python train.py --norm_eps=1e-06 --extras=["capped logits"] --lr_head=0.0222
Each number is 128 + 32 x the weight over its row's rms, rounded and kept within 0 to 255. Layers, rows and columns count from 0. Numbers have three digits each. The size before them is the row's rms in percent of the matrix's.

# layer 8 MLP up, 896x224, rms 0.0591, rows 607-731, columns 0-111
098:115089132104169160100171097158144175139181090085119168118128180108105170123167160165090068101169132185120159056140067173137080133159111107126142079106097151126105140041135142104079110128162134075187138168120149175174138103151109167102153079209138121156086084152121144105173129084104080099137124120127115132152130148134076126109087175163
088:046146155114101132152108141076099162096113076158098153116089101131137104144154097168126092062060099149139109154129075115141092164151115190152182165178161145144141097110131176050164137156108101143065097099149108149131146144064188092102091099137175116202102150134073107128077109128134133157089117105120206131182076141118176116108196121107
095:141138081115163155127122105131151139143077086112133199113120181162122130107129111114100109172058137113152108091074145145146110150103094103140145134133159119135123082093197188119237114163174137129180141143118088146110128135127073144141094125069100153127135126160174089179136138132128043109136141138206187138193180106132134122129108109126
085:103146149166153105116106137125122161147078157100088112108204166173140132118115116106144130157146142113139073132109075170144118066194114131108131094085096102079151153102127130121098135103121099062136225104143088166089176096093131166141101089143115120128161140110129149111112095130156134131146104140194125131145101132133032185109167161133
103:143126106105122124161160151131163181091155112154088117187186096129112134117143114145156076144149144097154123102143129161118122117108130124161065194103143122166142100110120067103119138098140229114099130156162117118170165166115101063074163166152085194144098127110146130144139077130133107132200083100149129121081110109104104101151067137125
114:143110056081162161088154163128115116167142130114191149126106156153162092109201172121133152135094148121083147113136088161051127107107125159142100117142105091137163109066148078113124115161115147144110181119142113134093104143137136165097106177111185158145169175157091073164189120092137041117034176103140123149072088118133141154118106087112
098:132147153138223107172142174094095154104087122092080159138158153093175115094136137138119179141116138133145163152081142144156153135130178148067130170100119122151100119065041164093110167089190106143139146174102099141133112128124080160145202158121184141136127155078091135135121105127131098101087096164171148077099086107114151122118166089154
104:075152074135131136160216093126116132138139153183115144090153148100083139116162091137108126138106134164124115064086113145122103143085111140068098211134112124081155133102106122075123152134204226098147104158116103115150171168080179085098117147126120134166129115187149149137121165124102120112146081120154131113153133134180126145103134165171
080:100138092181105116098159099157111071122162064147125177144132195156051120152176150146072125148085159151157144094158103131137147072094151083138113144187165092126196212114179112107095132090142079164108095139129129133134130100128140179139099103120141095163111132099074130075133187100127119043133089086159154133179203085145053042105183099130
101:137093100077089210154139088131148116125072132059134181141171169124140099167091089106136149119103176060170091088134135122167153133142167159127118169182123111178120144121166110113159092109101114120169112119127097184113141062171117127108169127088159104133166137081116090111145144096133188122117082183140122167146149138166122145080123104141
088:149130106130163187134114157136127205141174149207110132138170145056103148128040127115137144115082149171170089177171080133109164156158115197175124119185106143153122127129148129179087165148047120078100079144164114085124184153144141148134142154135132178209142108125098122115085118133149136108141095120129149125113132137120135147148165175111
097:166127193145107146134123104130148116102103186127135132120154095121123123114166067153141107088102166091066111081109073074143136141127152139059149108155092127152153101124136131231149155132107144122159107093142076095115168146099122102168130114100071073174201148158099188149128129115151103129135236105148136130139111171162201116137090131109
102:181108125074124138164107188129140040130071167141120115049147106120078118127149188112107125122107153125137129129117136144143096110111169126096143166155147160164107166098128149155153151143160220141074157147106117214131098162150127114128192186167174159099087142138133132132183179181164128165187153097084101137141128142129093108125125107110
101:145138109128164106139111195186167182087137088089160197166179069123093093112160149090077139040104174123108180079199098189157122147100123161121131093076100129130076155170159120139131103118092156148114111150155128121122102113114112146120136153118118164154126087085107160134156088135108170098175077154099104091096098146170042114129112171170
114:079181157068123128168125189151129110084117147160169160108148137102087119146102131075165167141166118063115149128136119137137096120138098145123155146157116108126145122155155081135130153128143166133097112083163121146158185089105080113119036167139162182115059079162200126088214110138154178112133062106082134172088113095179075101143079149067
094:135136099131092076115150069117143031136119121088067135099175117135123127153129144173138125165091132124153144103130133103156150115139118129137133148133092155112161133096092178133132154112094165155135127073102129104164095141181159104122102186067126085170108125178174200146163152160132070148140097117159131090168169156107131149087125156155
091:080160149124120086191137182137117117095107108130123172139171165095108153107142058103111091097086134152153140144169121120084120120154110122092151120073173154100167166148118108109149114094173154109088147123095111118100124106119157130107122104162124160122122150102103146147179115167139165114108137117130145107065136119172110099117153116179
101:138146139144062070095121143146172094116112114049114141153127062092115140082144126164098175142141119106208112152095098154193120145091166131171100100130115127127131106144100127107135120129131136119113151132177097100089129124178175145155120111096104105088141122163115099121122107096147119111109094147164134159160135163154172148155089148121
094:114139102131145115113156128138108173166108118106167151145164104135094157145111104160121102112079124190158087111082108099101156211085102104064149123066101103113128144120127125087075173085157158112146153243170149131117155163171132118144119203126111153100116116162124128121127115154109153099165124104164086070178159088141195174106141105085
103:183100153152203052085199080097116121137088169163134090105162151126093114106157110092142155131134151116115114162102146162054140070074084091137182151141154176122099121186125142135097109188144140073102087116167092124117107092111114126087133175130103154135099148111138139119129153120164068150139120109118118145123105173115098175114175130142
106:120116123164132138066129130152125187153145140136118125068190161073174113133092160108143127096154118156187177096067145143178059133135160154125154106109107118113144090171125156097102123037166134051115119091202130114097105146137131049120138139157174126155132144106118095105142168071163091135143135154148108126088124139097175147162148098063
090:151070163136114102186114107142165088108074143146111123061165176140135144150105149139115100071115129112127127128056116090167171148132109138145082166119120147092098123154128201135059135148118113127128100100144113158081168099088212120034102101132113128131131148136096130142164114165122082171173105113103164105090114096128149128180077096114
091:118105176088129175135097163116163128158151101104144093106103134181101136146176079158100125142104125138154113086075158157109121117108130145185116072125103136100154108152148150153141115165130145094157168162125093106073090146148075169124169133209157095094096082139069172132215083076162151076152152163169140133147122133136096114085095170072
095:161107075181180149143150147105110165097175120145115114105148162160124130107169175156075180105129118084128155167192118110144154146070099105091124160129117131136107146111116103174108187121105150145093163152124110095096101161089098098163108155132088134126110116096158127154170139139175095092127157073116144111188145065105082121140140082122
099:141154099117161137133129142079135116155076125144098156131176114130174109120166188133095142189057115168209169045137113107110095149110145135147104113155062133138087082066127150115177139101124128136178159142140080123153133137136160117137102143076156144143146121124096203144206121166123150130073079074128106121078135101151089169091129074147
106:133107146179110104127087089147145185127139146176183082079154143139134092170138139115117110131097186127106124176077125086090138134095133161168117139148118161161091112176085075120132123093126115086150095114146132226094172162086057079064119113119148128128126114153118133173109188098127121180112123142091122099153190151219155094145176129136
092:135113094113145110151081096087154086106111120120144107159113120172113154084105111095167168112131122159139060142135080141106134150107111117121118098124096088143084110189129118167166180126107114132119101116140133165092202136193108113113147176154181206138138119171112148129171141164150134112143131142096179171167131110099144114126111054132
109:109111140120093062116093096119174084181103116110066141100077119139063114123130090091141154167163128136192170065166188084072118141098078120149137123097114149082102142145081118161089125120167083090131143140148094106140160085121127076109186074100179153110180120103094118125132128170105133082144098143103187109142117111129137051100116156065
110:044084106156182072120184124102106107102115084107155107055131130134103107192148130124192102127121180109170077121169210106100114128196111155068179132116087137143113112097151131097177153164074128129077187154139121180128162148092125134111102114118139149112095146114088124111139152200110085107133123072113166111122146132142152149095128124116
097:094072098176130092112142145138121183111139117113135152134128173111080140156168060153154110097135108138123142158106143149074116135200185170192144116131147173144086129081095107136123092152142170098128113116098120159123056119131110131132125154077135159180167106167112096125144129155181119071123113091129168077149118134065139132127127147154
094:136134112108133043145148154206113107094117176125099105147085132133069098136122083045128117082121174099158127086146147154137109127098130123126213178175107116136140110148079109135137122138152144135136188183143117158153065149143158101087146123130117111142110133104200150154168136057103137088191129115084153160162169132121105094127110120102
098:146096134099126141078133131147048138127154136129131086117177096129112149143092164110088194162155139065110137105103133112098054081147177156098124087160063128166176116161112175131097156106130115151124122102195099185069090160141101160054214116124151124124092143154156093197130183121162155125158095094151090140155105125102121203126144089183
103:140100121194080171106113077123129134125104145105129113100103142125156135054133060117154125112140118157125148124067114178103117167166113187132102129119187168119160181117196116116171151176161099136137152163125085204063127186112100108141103139157151114180086115129118132107121106170112099164134078132144118099104119112191160163058150147148
094:143133101108140126104128149111084180128178161117062147087166109142174080208172201152134142156152091141134133096113167134127164132089179147150139103113101140132122178167149109086072101043116126141133162120140117081116137176132071096217153154079099127182134084066132185181083115139179111108108154173142099113108107141110097166139151152125
097:147077092158191108091097171155070131057203166063085171121125095127104116118150104111098127122140074133151130144167180078129128130133142095159091112147052182144080137146116139118089200132123087157092200134137132205113129116141159115124168111123167085152131182146176164167163131138090128150096144134110098194097135133113080112148124149141
100:133131072067073089166136124172088126184138100144105145140077136086117131118195122115094101105134107155115068079150023143130115179165148112157110119156085137161088104090161121111146172142211087137168106107109102111065144087080186086132142132103164081180109168103144161170172089159075080132152101165150141095083144114124144140102162166127
098:177132141115124113078108143101115113136118151096086176146154124157087130193123123078064202149082117109127119153127115161141139104078093132165108083095152126099126086045103138128147141129101151051102156118150079183125092139136099159104154046145165094106090130208147110158096154099138185101137160158114151099083114091157116145149123110182
091:148097095085101074130094178151172110101143111164107129165110155158091142122119115084193068179139134148127104126145145116226099068100104200177060133126131157142180119130099148193162075102072130154107135113149069112141137091145134091144089152137114199107149150146090139082159155130151164124112106112176124169116103137089151151132108174119
105:091103119102094031119161157097185114092140185160139178087164132075106126112059121074119134160141120169084124162142146109128124147134194155173149151161087182118142097081130142164125136106124137156126151112160112166154125138096112121128125117155116131169163075175137147147151184051086153112155145098169104129115184097187120168120123078112
107:139093093074153175131146144186142143107102079104125093180126148123089135150164123115096179135117102141150099151174123190104111143110127126090146056101132091130055104104148128111142115120134117125175120140111082042161119108142143105127126120107161148202114129167093105147131154153098181159114128084145161133130155160166104054100132150167
097:121125154158129178099135046191153169145084097136070097130141124142105143138245125131150090039121107122108111049089144115166131147126078136165126080108144133158090034090125152124130173123181136118161110145144093124113135084138079144144158141114113131091151120095120172243072113130124146128150141119141114157175132106115103125157123151131
092:026065145149141143154117175116149142149090076120104153123098113105130149124171110099105197079143101164107180104077106142085129173151093187108154131142114123087144134154137164144084083144138154151147106087203136165135176121142140073126123168112144122171163143112126088139129166124138097112156126136094132132172078061102139145123072159102
093:170147125124062136130149156089177104116229144138142119142097074122118113167129102140117118071139171144155144102134113042137071122148096153089144118117107136170129177159146059156135098087139091126139196141137078223127084099194091131125130099127099158121091134162161124088122136110110117114050114171099125113121080123141120167118149150125
098:153105099156081129114075140166100137049125188136100176136177132132113149104090136121141114163144110149117114194137141128192131128059044123138128144093180174134083180167086175153108117130077104111166176129132098100116079104157092128156180132087108112144161163206093137172083152159173128099112128154079136184077116118180147140139104131122
094:112088120117159146151162084089158079156176108139053059153179115165117190107166122201097064120160076101150087077116142100095155122071084082118174107205136159110093108126127196153142086139150152203106102101132100166110137146139082092117127117147117102144131128116179148155127077121166130168157118124078106135072124114161125093088118136181
098:079098152138152092144124127173167149125118155133112096104133212123167147160107152166111139111143087163133149142124113153107102117161135123129144148156209099090121069141094129182101147084110081146093126116164153085113141162164116114110136114094098140100169127153075146106159180120119151224061079107104141176104146118187127151109146218040
098:103156114135094118100158132097232145182062121108148160173149092131115065139112081135125100139133193172125124130123136121130108108196124145150164151115113181142097084066169100134164109166072090100167162090127104122150131145164109127148160141125110128179150192113139160095095187170113134080121145114139096133163131153107086148080139142180
117:152106119078114126127064169077139116112127124103121206126102152158098160138076152139077131141151129130144089144094156117127156136104146148098159153169135127119106125119109074136134162145159091092131135091127123144059075119096139093157136197124175165198060117131103086129125094112094161058135086105146163136097138153100140101096123120141
085:159107134089160053110076163184088163097107155175089056148056094121159159146143130117158097111176120110102122116067118183090138113126091141082135107155146164121119135138090129164180118116054138079110144148139171153129118133159170153126133135112093113176096154059151137201101117130135092105180096139138166106098154152156136122171156133124
094:150111123177145113108088139103141110070123183072121150110157177137158135136164137181122087099151217147094121075131089141119134184128132107109145133088105112139115154095137128167149074125099101149108140143181178135123114171169093149075144109185185095072144090124160141101143106141101115115208135123144142121083120169121152123111085094204
108:089103077144157150119068103103155112095110086111017121063150198107146142100161141068155144134145149067145164089109129101146136124077134104092113153188144127105172153131149117129173108168136124122098143126134171169139181096116119126127090110099143113162151081105124123158155124149155159152095156149084134109176132090150170065150165179137
119:102147094120115090138123134154143189112244136148146072158081167137081115137168159129170128116125144159095104128117170082113136143123130145116191133138158118124077082100141137157100117039151137122161082133120102133158112125062100127099074111184116124142119131123109163195140096105107139125102175123151138099118146125200098183118092147171
092:116107133155136047177147087117123095167098163079119178162120137158182140159105079143105086135111081165178070134096137113084139170143120143162110132102071146125193103141125092061102042144162121074136183115106117168087084146137089185183093182113164196123161115127118102106155155150151124120117075085116086105089146131191116124233136097053
101:108099090142161145164128175124134104170086124130127095120182169151147158103126066118195129129114151118126124117136127119088095069063132137168092155138114092190134105172128157107114129126156104089072113150165175166122124138165178124172148127064086157148174128093049078136154123080116171113129128154155142127179160112130148157106153106092
109:135083157102161094091216113181074119131169144102128115107178098198189177157100121104117149179200150115176091089109097144146111109168102127166134126117129185049118112166154100156168156153109102115128056143130061090148100117056139117127157139145185118153138100111028170129110134144148089169104107124145149152086156137163159101102155135104
096:113123100072095133097149122051157135085142101126150120177141087101064111184136147136211132094093146128121158135123136143116122111123134095150138137098124135160061134181063133148094126177118132107087131087178131180183152115163123132175149129102103171124114110087134175131084164178077112172145070107106151140150081132131123197113152102060
090:120127129061066130063135116158157096153150093142118154109128100124115155143115177149056128106108170148167135160126118156159104089152162110158159123107153148166169154106144126152160131081108122131154142116125168108168113131171165220124140056174061114145178096079107121204098140116144106100076115145090092124047117168168114099089097098113
084:108087089130171156059079090111138180106092114112063116136118119094091141200116146134104170127135084146139184120192121106144112153131116123167102156132079110067118175157163149111105115136161127171126080098105124175161104183146234114111158154121052154160101136142142141141138122069132097120168107122094167113100132176149144153134122115143
113:062123138164135117148140180126098191113185171193131122112155094086066103140146148105145115185132144137119121138100155121136165090095177121073171157096089129130109087128190110138104090138130106143063159114135123134126167167157109049095116113133072181184150157168127165141148070094193132108136130172135207093146138147103138163083120138117
098:151135165161107150088137119205107096163039175114130106040148142097087125156136134180103097149131123132174198138114171097132105137131132153143100136075137192177118122151121146137130168153108112095072156079122108134148099134095072083134124145130055083141109099118115156113108099092103154153152073159091152146102130119137156119147078145167
092:180102169135167109116130105095137065073112133123128107099120119125140146155141119131115114087187141135108169139182119204143129168188126097158100103179107207178124138169118109123142143109107164156092172101165089147083065116082116151136078055129176129174085121088157138095103135120118112124090132073117094102127035117112169055083102123134
097:108125043110185087114123125063160136144132148121087134116144162121122144076150131135146156157119178085113086135163106104110175061075113075137119113156141177165140109085132149153145097061136148147167040117137139169114107090143126081160142126083115131166149117100128120185101162119135119104118153117148113132104098137167166183146155117045
122:184147102050136115154091093101164125149123173194134170178094137114124067090166162157073058112084110173127057129098125164105139117125108144122142125125155148129154146131150159138105144124170102114118154076166079186180075103137106140084129106121090097174122107109115097208104104131137139154160124147146114105158125100174159082138099126095
096:132108117121122112085160079166122093200124117170104076151117152109173143117155118142110159127130105187115144176131115099141089082082103154146073114098112083149078116135126114134065170187165096130157115096085138117168157144125100145078143148098136129162157178099150099171091166146141139084099136097130150159135166158135073073170102158123
098:109095179135099101093143122131111123096188136125100124169136121139139092136175128132139104225152106151137168140097110152091065077191089108120083148120126148105154052097164140091119159070164088148189171118142098129159099119145098179132109099151126126037145173146110121119124140156089111060148105134073145156121133188127105081075114183129
097:176079139073094175142102205183118123113130176152120162095193160090136141184093123114127129128112113155182166132082117179173153083103102110165145151129136124203157151066190143201137116127118178178141116103080106062125131135133135122098141154101151065124115177136067124157088088111143158132122142124129164123135078130133091097103191127155
098:100138119089103200117147136203100194134122153158167062073116111092108099161114138154116090149137116122152113182103101144129080116112101117126150123170126100102145139115135149145159162078128160089093109163140106159074150101157101123078139137152121176139113093119072130139110103177120162082122091100161135094146158134098163132156133145164
100:125130124180146056123144204155086155157155196158128134140130168103124161136097111150082072166149118161153058070158141106126137133105129173077104137116140173103151140171149108117102146123126166126087161091070111126161138091085141135095095110153135216121126145079144089133196120092110139180199095139121150112150141170106103138165100135103
097:110125147106073106117109155117144134088109144116117095122193113122095130123095133135115215181185157151138153193111113130186141090113153151121150130162135113109164110124146199189086114143089105185117142121128076136075132154142149203145110167126078132159123149183171146081119145142160088054111121119141137086191100098112087109122140129171
103:145128195134149134120098135134114155097129165095151153149115133136097110102159077157139079116112112170151071132104065127077132076114135137134077094089151157114144129067196138139047112121065143106135159173147105167123108046134135150089116156157123094144115111106069184099135134152169126059167146108129136136136138098122119177110131141149
094:144122074131157144093045184154176130059110103126121116139176154183187159098111214098119125133111085065135136112184135135048091137172104147094138151162106109163057147122141117131159104158126151110143070057123071135160131127103140173117109140146117112152145113117112168105096174120108183171105056113168162129024176147136060223137142079159
097:127147082100085102126149142147184091142122113138142125152075131144154088192128112149084169141115085156082133179182092104112131221156131092135170077166096131140120123124126141140082110094133154087110186129136148154075160138116092123120074085093112097146100137069076139127142116083084133141158122133134149117129100131163050178112123158161
101:129141143091112126105132164089106141096084124096134134183121084108154181136190096171158101154157135079176149088124120100104135100184167073114184111076070096108125104128143166096127151138116137099149115102157101191158136093183090137077060151122154146174173168095181138113093177100148096041105114123138148125134076151084060095175098144162
099:065102124121082092114180105132085139067138134101088111137179097145117116145138154081122165093193173169151125093101165146052113114129161058173085096111120087145144106085161125103149141073147131141120144140126112146156135127081107143095130159143067076149113223108092132193155174157171133170099102126181073171082087128117110182124152122143
100:101155082187103170111121151093136126167119150114164140139101119152153165129087075169151106153125093139187106074119139152135103064091092193126100128105186101137169119160152150109100100123143115068085120060184100119135126146127102145173096180132119146149153133185090067063096148107106137109098059147150148148144068123164151154154146137135
088:170124136148080177117152140189114134231122143120107087126133138205088124132102124087104103121097101080157100125142151095101097085106138110160186197072133141156110171181116144158130087123068130120118119106111091132075105081180164145131082151145133129141093097095113147113102131103104153130085156105103089080110101112188121108115176114116
094:134121149139112085171155147137096083109140096116074173086193172158192136136106138235166094147122143165059114143101168122202142162155175129092152141107122174084140114159124140117121114137117112102157087168127185119116152121130136090179182124094118141111123162121120149143133156101154125061170102102166127154071108102124146079131129105136
110:140160075070137144103118087130186111113098161122176153109112128126086103083080130140156145158084186190194140167146165177170113112126135096150074133135115148187118116123127137139123127084194112080200131162119091160193109158105117085131128106085100096162157094109132146136145081151088141070130113126134131144081117173108157118147007140176
100:156103108123108145112136131199094155128155139117154072185068132091195109116130107147097180119122127103121107143112124098131179099185133115167123099153187141151112160113154047123188131119095108129146054147157108119079121110160193167083104151121113160149160128133097116149167102166145137118127136126115148148131124117150156096080082099106
105:087106073168051091159117160128102135124153216130097132050116125146108142110162147122162161151106130098139075074153161118087092121099149131159153120178118149150153113094147077171124167058091142125161079124080148084078141161150088130105155119133133100111140094163118126152121080140141158082121155097136065120165122104168136156146129130149
090:128160138133131110087070134130170119098096112125152141131163127167107047121072130156130176201097157114114140103133055149115142105100134055111096150146146132185163080122117183154183120130145090105123122085115171117134142168092115163172154102077092150091142083098111142141123120166152153132101179149126132106177157163184174154123063168107
100:136106137090151154122080120027139060076117166096147079098165128141134155137152110105122155138088191084107138029119105084089163135142103111127059140118094155081133139154193119162097117148172169134165157120177118153112094178148102097138157117184099181167131117159147106116146091134102168073133142149136127140107116167202143133180140195138
100:199129143157127160144144127144135190107117152112138109124161094211150105167095156173109137077136132161142105095101154133104135203175125107089108141200174198079159097152128101177127138152147134108124094064130049149106127099098167183126139104091109106149118076111149125185098106104083074170128098120154151074096152099121110094141111093102
098:117118119082176146127119119167127129113131116118146166152156084056075155141156113098150107120162174182137085149124110155085136112092141138130143146111143134082095139191126165084134104141156158093142135107130132100107126092104165164145114056143107137134105107160104192158045118180099161092147138114169130124078152140117117176128111162122
097:098154089148111158110148116190124089048149116103133145139160088174118113156103088133068069145116172157126095207073144145152157122162094074121134134100126139153067167162087092084116146141111104112088156145159085172093137115139148119165122164082085094098143145170140116161149167122084156078133101135078132184163185144119167148093111154125
103:084081172107129136096099145138092083145106156113123139129188162132086118139187137110158166138050128124153141110125097154065171114089093108120146149178144137091143166138096089173135145074097148153134104095150130167180158160149098147103129098129224121172144125144172143144162106159111150147111091156161164127157122082077143152128088128141
097:111127085208112088122065224080152139078126127133172112118122147126106169173121177142135144199182152130151106131159110147108173164159104158162127093112086217168112091086105090109109111138163151106174127187141143118143164120092114149101119150135174143144104179158109162113159116107156061139152088063147134144136152111149224144075097129148
105:126121082121084112198127124164174107166153123152118169104204179155132136106093124090161141142128113175095119094117157123164157148096128129119139120132125121156164107142125144170110082134086220111095155076102132159152099135136121090149152113157074131204090161186203095130142148080145134131147115152108141062156165137127110167140138155078
094:153141064060124137156147149136088131148157101159124112150123158094131161117094127105116121138196145148086108059129116135120161087096077129166106108100133110079091152207101108145145106147105115099108157102090081120139165122127134186122102182094102124094125117074113185180109135133141144130179126188090075156155206081157157152076115129183
087:129101086098144091112135192126109121131110110138136138108092121106107126136130010128106159161132111171135082161115137132085139176111148140106185139130113159105078103137109135152098160121174089133101090122090147122089116129148136165106062123160161155145132083145173145176135118068129100174078094083153135152142084074112078093113141108116
109:134134095150101230107083119058086136106173199145164091140159141093132165164099105158107136125072191154158131162106133167140135101122110076110082155089103098061164185165164073094151075157118120124152170106167101088113139169136143146125142145149169170101110107128091148161167121065109016127121179081104136152093104170144118138147111073131
092:139099111132088115160103136167129155088103086069125112058180149148169150115135134134180107116118122164159081148136163088116107149167177146162101118099129192148148145120158112156107151091122128127114167066042152140104141127096066149082068125062126107197088116132147147150116099081129096089155120189117083137149142176166021127142119103081
096:112107135142121118072099171153036163119121117069153140157140130076124143124162133181069142185117155113142149162123141183096114125149165123193089113133142097136114056087131126127143167141178128046113113098194095126077150154145122192168100110162138107165140138181129121127081105079100117132109099139108117112102168166103168184137111161093
099:148056059106202148143125130088159167131120099129106103168136134122128114105162153111152139084086145132099076086127143135145160092124147157147217079126112069090133116098129154161115147113098166144112117122108139122165112092113157176146103182149113165123133107080105093143144127106086185108122104163104158083165099201143157189133110147091
098:145114120189154114158119111178099079128150191188135113088154142161158095142094089122103126085192097153107145178116064101132090168129130122139105118089094180105073115133149140142105118095116153121128149139116207114174133129107076101122132079129155138206073107135102165153114102122113096131209078145077098175087134148165145148118059127160
112:124149121129155103136104172124124123107124162192118132110174142127136163160140100144118090110138139166105136115089142148135127119150144118143086092084083075128113095132126098135137119141129114086174121089149118167144151107082099181129106169124162123138103101180121122151152171143136161119138170149115168075155151110105160118086063130141
104:133103201164132074081086237156114120159088153132103143117121104175158087157186090099153055141129148127112146074111141149131112078151117151113117161092091116127133093165101132104134148181119119131111122145166113190109100106146102149037122139169089151114160089084097135194100165100203110149138128186137164120130160189093157127187193120086
113:143128186091173121118161157155153164092118144163161130096164126108085071159184092125120109118164173161119101167124168123071159121114130144063119154079135141151113072163189124152138153124105165088179053142135041118090149104027126099131165122143082185108103109150117136141108174091164196149142142172072116137201115144102103139106140153075
091:106138096140133100093164128144085174164117045129195091137101113096056126112176134158147118163114180121130090143128153151166106103104121145135085141103130122168213144065136137111074154127133126050173119082146097128142100129151147092052134132130135113179182101054123111143117163142182088118111146092232129100147191180133083102108136108094
093:149079134072114131107100143099141153085123114158088167144111131142101123124124158162116143110088128158070095067115115166099089147135141091123171144175124145074128153101136125083181146123087103181059078158113126156163120171138112064126104085173131152096099158138126063111066178083116051159106135156122143082069161065135125131126114177144
087:162117148154183127120082141128112105160163115120097132073142114160162174045149124191072150154118149113156109101091138107100085130104101109113159159099118094075145156078172132130104153112094120119161135201082170112126156196111137066086105156088077084149135160145107129077088133090136120146119151094231082143137189133130160141136119148111
102:169122115159154147090126116103129113106093091150087080114111102107025120103137164122153135136088161159117151193123123151139119132113124121059157096115120152109179084101135115132057141128095151067113153111125104166160119149196112138082086151083124142122103164104207067163120129125140084124118198182137119141136141150159178172129116085128
091:129097146149070152119163115165138117129164148065137087128146134165133144115121098117109145111143149204129111119198114127119147136149122114151115130112122142086151125154134157150121167178127145142115135115114090063148112104104074212106126140157185096108188068128161120182125114134125116070102130140232071120127201186124118117133108161088
086:150063171115136163203138143133167082109087138169129169171111075143132193130139080165102153114098094183188096158086032146145138140146141120120187105133110143101169146185127131160114110110081148152123160183099117129123112164073212135060111107141076148133130129046144145142108131138212109147166118105100109068119159162146093145137153157148
104:140138111124120092108091123067134144085133090111088142103139077108141135179078136137112162151097184132119142137137118127167150088116173140117151148143052116143130193138083094128144117103112126148091105127111077120118203136140115190162187078129160176134095098102107152123204145113126110127169096110138170148154141154138106122106152039135
097:140128104120133123044184080156080132155077129145134228153147145112139114128197099075078105133139095160141136158106135076095092165118176085117136148110169130143125113151165128085061125111153123133065074115078178141092157159140147138169131169075113176112122136141175157086081165105117103055100121126097115109149135153099113100133101119172
092:123134150125109060180130163113115126153101079146119146171115140176064088210137122178089185115125093122160108185093171138122122152078151106093158139190161112163075125087150152109123100137136120072123131083119104106130166181121113041097153137099128180117086156138125145146080103148141190106109135176075161166156057132152185104144073190125
093:126126135129117049096112110143140135105136107155155126064094125179119110168154123136070053141143173102148160100120140146099135148138091094058148116118148161047130155096103144093146126119101146141087175154148082146141165127069131178122152218134139160135096133143121165140145052087108160102182110110109177076103088078151097170117092139206
095:104107161115129082102165213214118152130101168134114131109147129134152155199123087109150102148163133105170121128177170128124168154123120099095218135121138130067150168140151190159135112091125094122106090106148064121145137142167122171145189106093137144176088157126146185122132134127098130155152179179103085138123091132138176103139137092119
084:095125125134183134153117106193161125106165141153120151141106101123134127155168117178120114130174141105176074124111181094127062143166108124099100111161095097152146140125088104107149185039110102086121186130143133127103151067073144142182129105066178138104144128153103179090170127158160162134156103087133114077153140106121142106112084184089
104:136083093092116151121166124141047135128100141106128182100143126085150124157090135107181135161109153129084193141106116149142142132135147078069110105082125147138175100106160110053139067084142154146072102119135157138124116142165112168135121143125138177119070142097125089106107185136165066131135168118134121131069102131111125136125150145122
100:112080167111132158145114146135183166163127159145118152146205060119085113147183150092124072071105128153099142109127090127112099112110086067164100089078119152103133149195143142192134092132129135160157071083144120092109170131159108118085101141130083145098158160109073157196126082147193033148098141157086136114128164138119141089151138167108
099:098125119067085179124142078163028082176150149111114102084153139137112187133111127192124170098120125067136114104148158145131144111186137156172121123137127121075126126131161200149141126151097105087119098085132168132070063186107139131045081118122073149127149140126151132149181100132141123112193184113166128087176148148087122122088172089142
096:145130126135128134131074132174196114133157131132088133077118184103127112143123103167126126129122106107054109152148141071150088143153139144128105199155095122089140079134113168097133102124079067180106108120115147123158119147126040092145130122166119128127139115134113136141148147069192133143162125180132175144111154109149079173112150138080
097:084101110140154074126074139120142118188118155177187114122138123101132151157117055170113164121138125181133166065136147086138134181156122169083100123143122179129106085169163118131104134107160165141165164106119145177152178134166096070167131168042149158093162103116138167087098135129139132085153107137084128143083161133132116152091112147155
106:162089114092132114088116119136104112171137114099150164165084134103135160238181082127105139091116100100191110112106037119165106123160142176113072155105101094108119138162111110137157173100125132171112152187197185090121090157179113136138145142157069115143122149091094149141111108137075110082081155130116129116112120152145149054137143094143
103:125147150098151133071177117158152124135118094079070131134134148132146108219154184107130113119122115138128091116133139154140132108176133177099069118146023150163087120085147101087170202085116093179051144146104088103123085139141124118120141081164187146125096090176110131171175131104161114101090153153101093106148109105109151149108069116118
104:144062088121116103094144099160092138223123165138142123108098069111146113151087146130056149131086151146143135187134157128149050114107060194072150165167066136149154130059170108111132115129116085109129107159111090118102129161099146104104130091128089088099142118103114077111167104128116122089102136142181096068130151191173098144139147063096
098:107125138126183088145078107171119096150180150117114143164083093161144190113165097179066146120153075164142114124124133128098111174127100168046075194107099117151174189125114154148135171151171149093131103156134143136115130142154167164133159117101132062139104072111061128157115174157099130105117125115163147129140157151139069119048123141122
102:162101137125180122094204158151182157084141176140134082172173121160129120145132084090112090146088126139123128113146191163163103131150141151122092102121146102161120163137151119131124058113158113124086114146087113090128172140139077104138119107115158166110155106105152128125092194161128097076117125157106166053154120207079076130126100141184
111:128134123140072103049139162084079114110120190115176118191112133172123123068220153086165141163152138168087105113116113162132110154112099063124119171177136167109099053111077104105081080132144078118164116102098074131165149132063124149115113142078115208137087118109127109123225152105146133064166094150153166163120111191089164141144127082158
094:120104157105208110109090163189130145139129143153180134088158157141106116149121121121148074098159097159130156106171183131063126122140105181167124136148139109113058145126130138182150148162084151182148149073091144187157173106120134047138064143068137140125137148174105127087170144102104140137111127120139105081157135147137095113091143179079
094:119157136100093156130083159130060073162097087127053176130148125121139071085175146144138090126120097108093162128123152128098134150120176159166100185141113116110131193149155094157151171144098106118158145134119050177142144184141098054140102117143112105197106104143132125133075122113140138143163052166092097203171084102127122098119184129116
101:150110153181086121159164150110075179163150132114093163124113061093122110148097151086150176117167145124160066157122099146085122137164082149107156176146135156097105175156146113132148141123136146153110125152103097143139128154133182048123117084111170142163147159156099056148168099156121204122095115067182146120147077160124096124188162129085
094:155091149176132102089156156120122088176151150180118072099105132117130174124152108096129129110127074075133149127086106103092105108142122110102118119159120156152160158168101124109103113076101098134135112082083137119172153178141138161145126075072138089132137088138149103158118074117105070080140150215208152180131194161122162077154150120130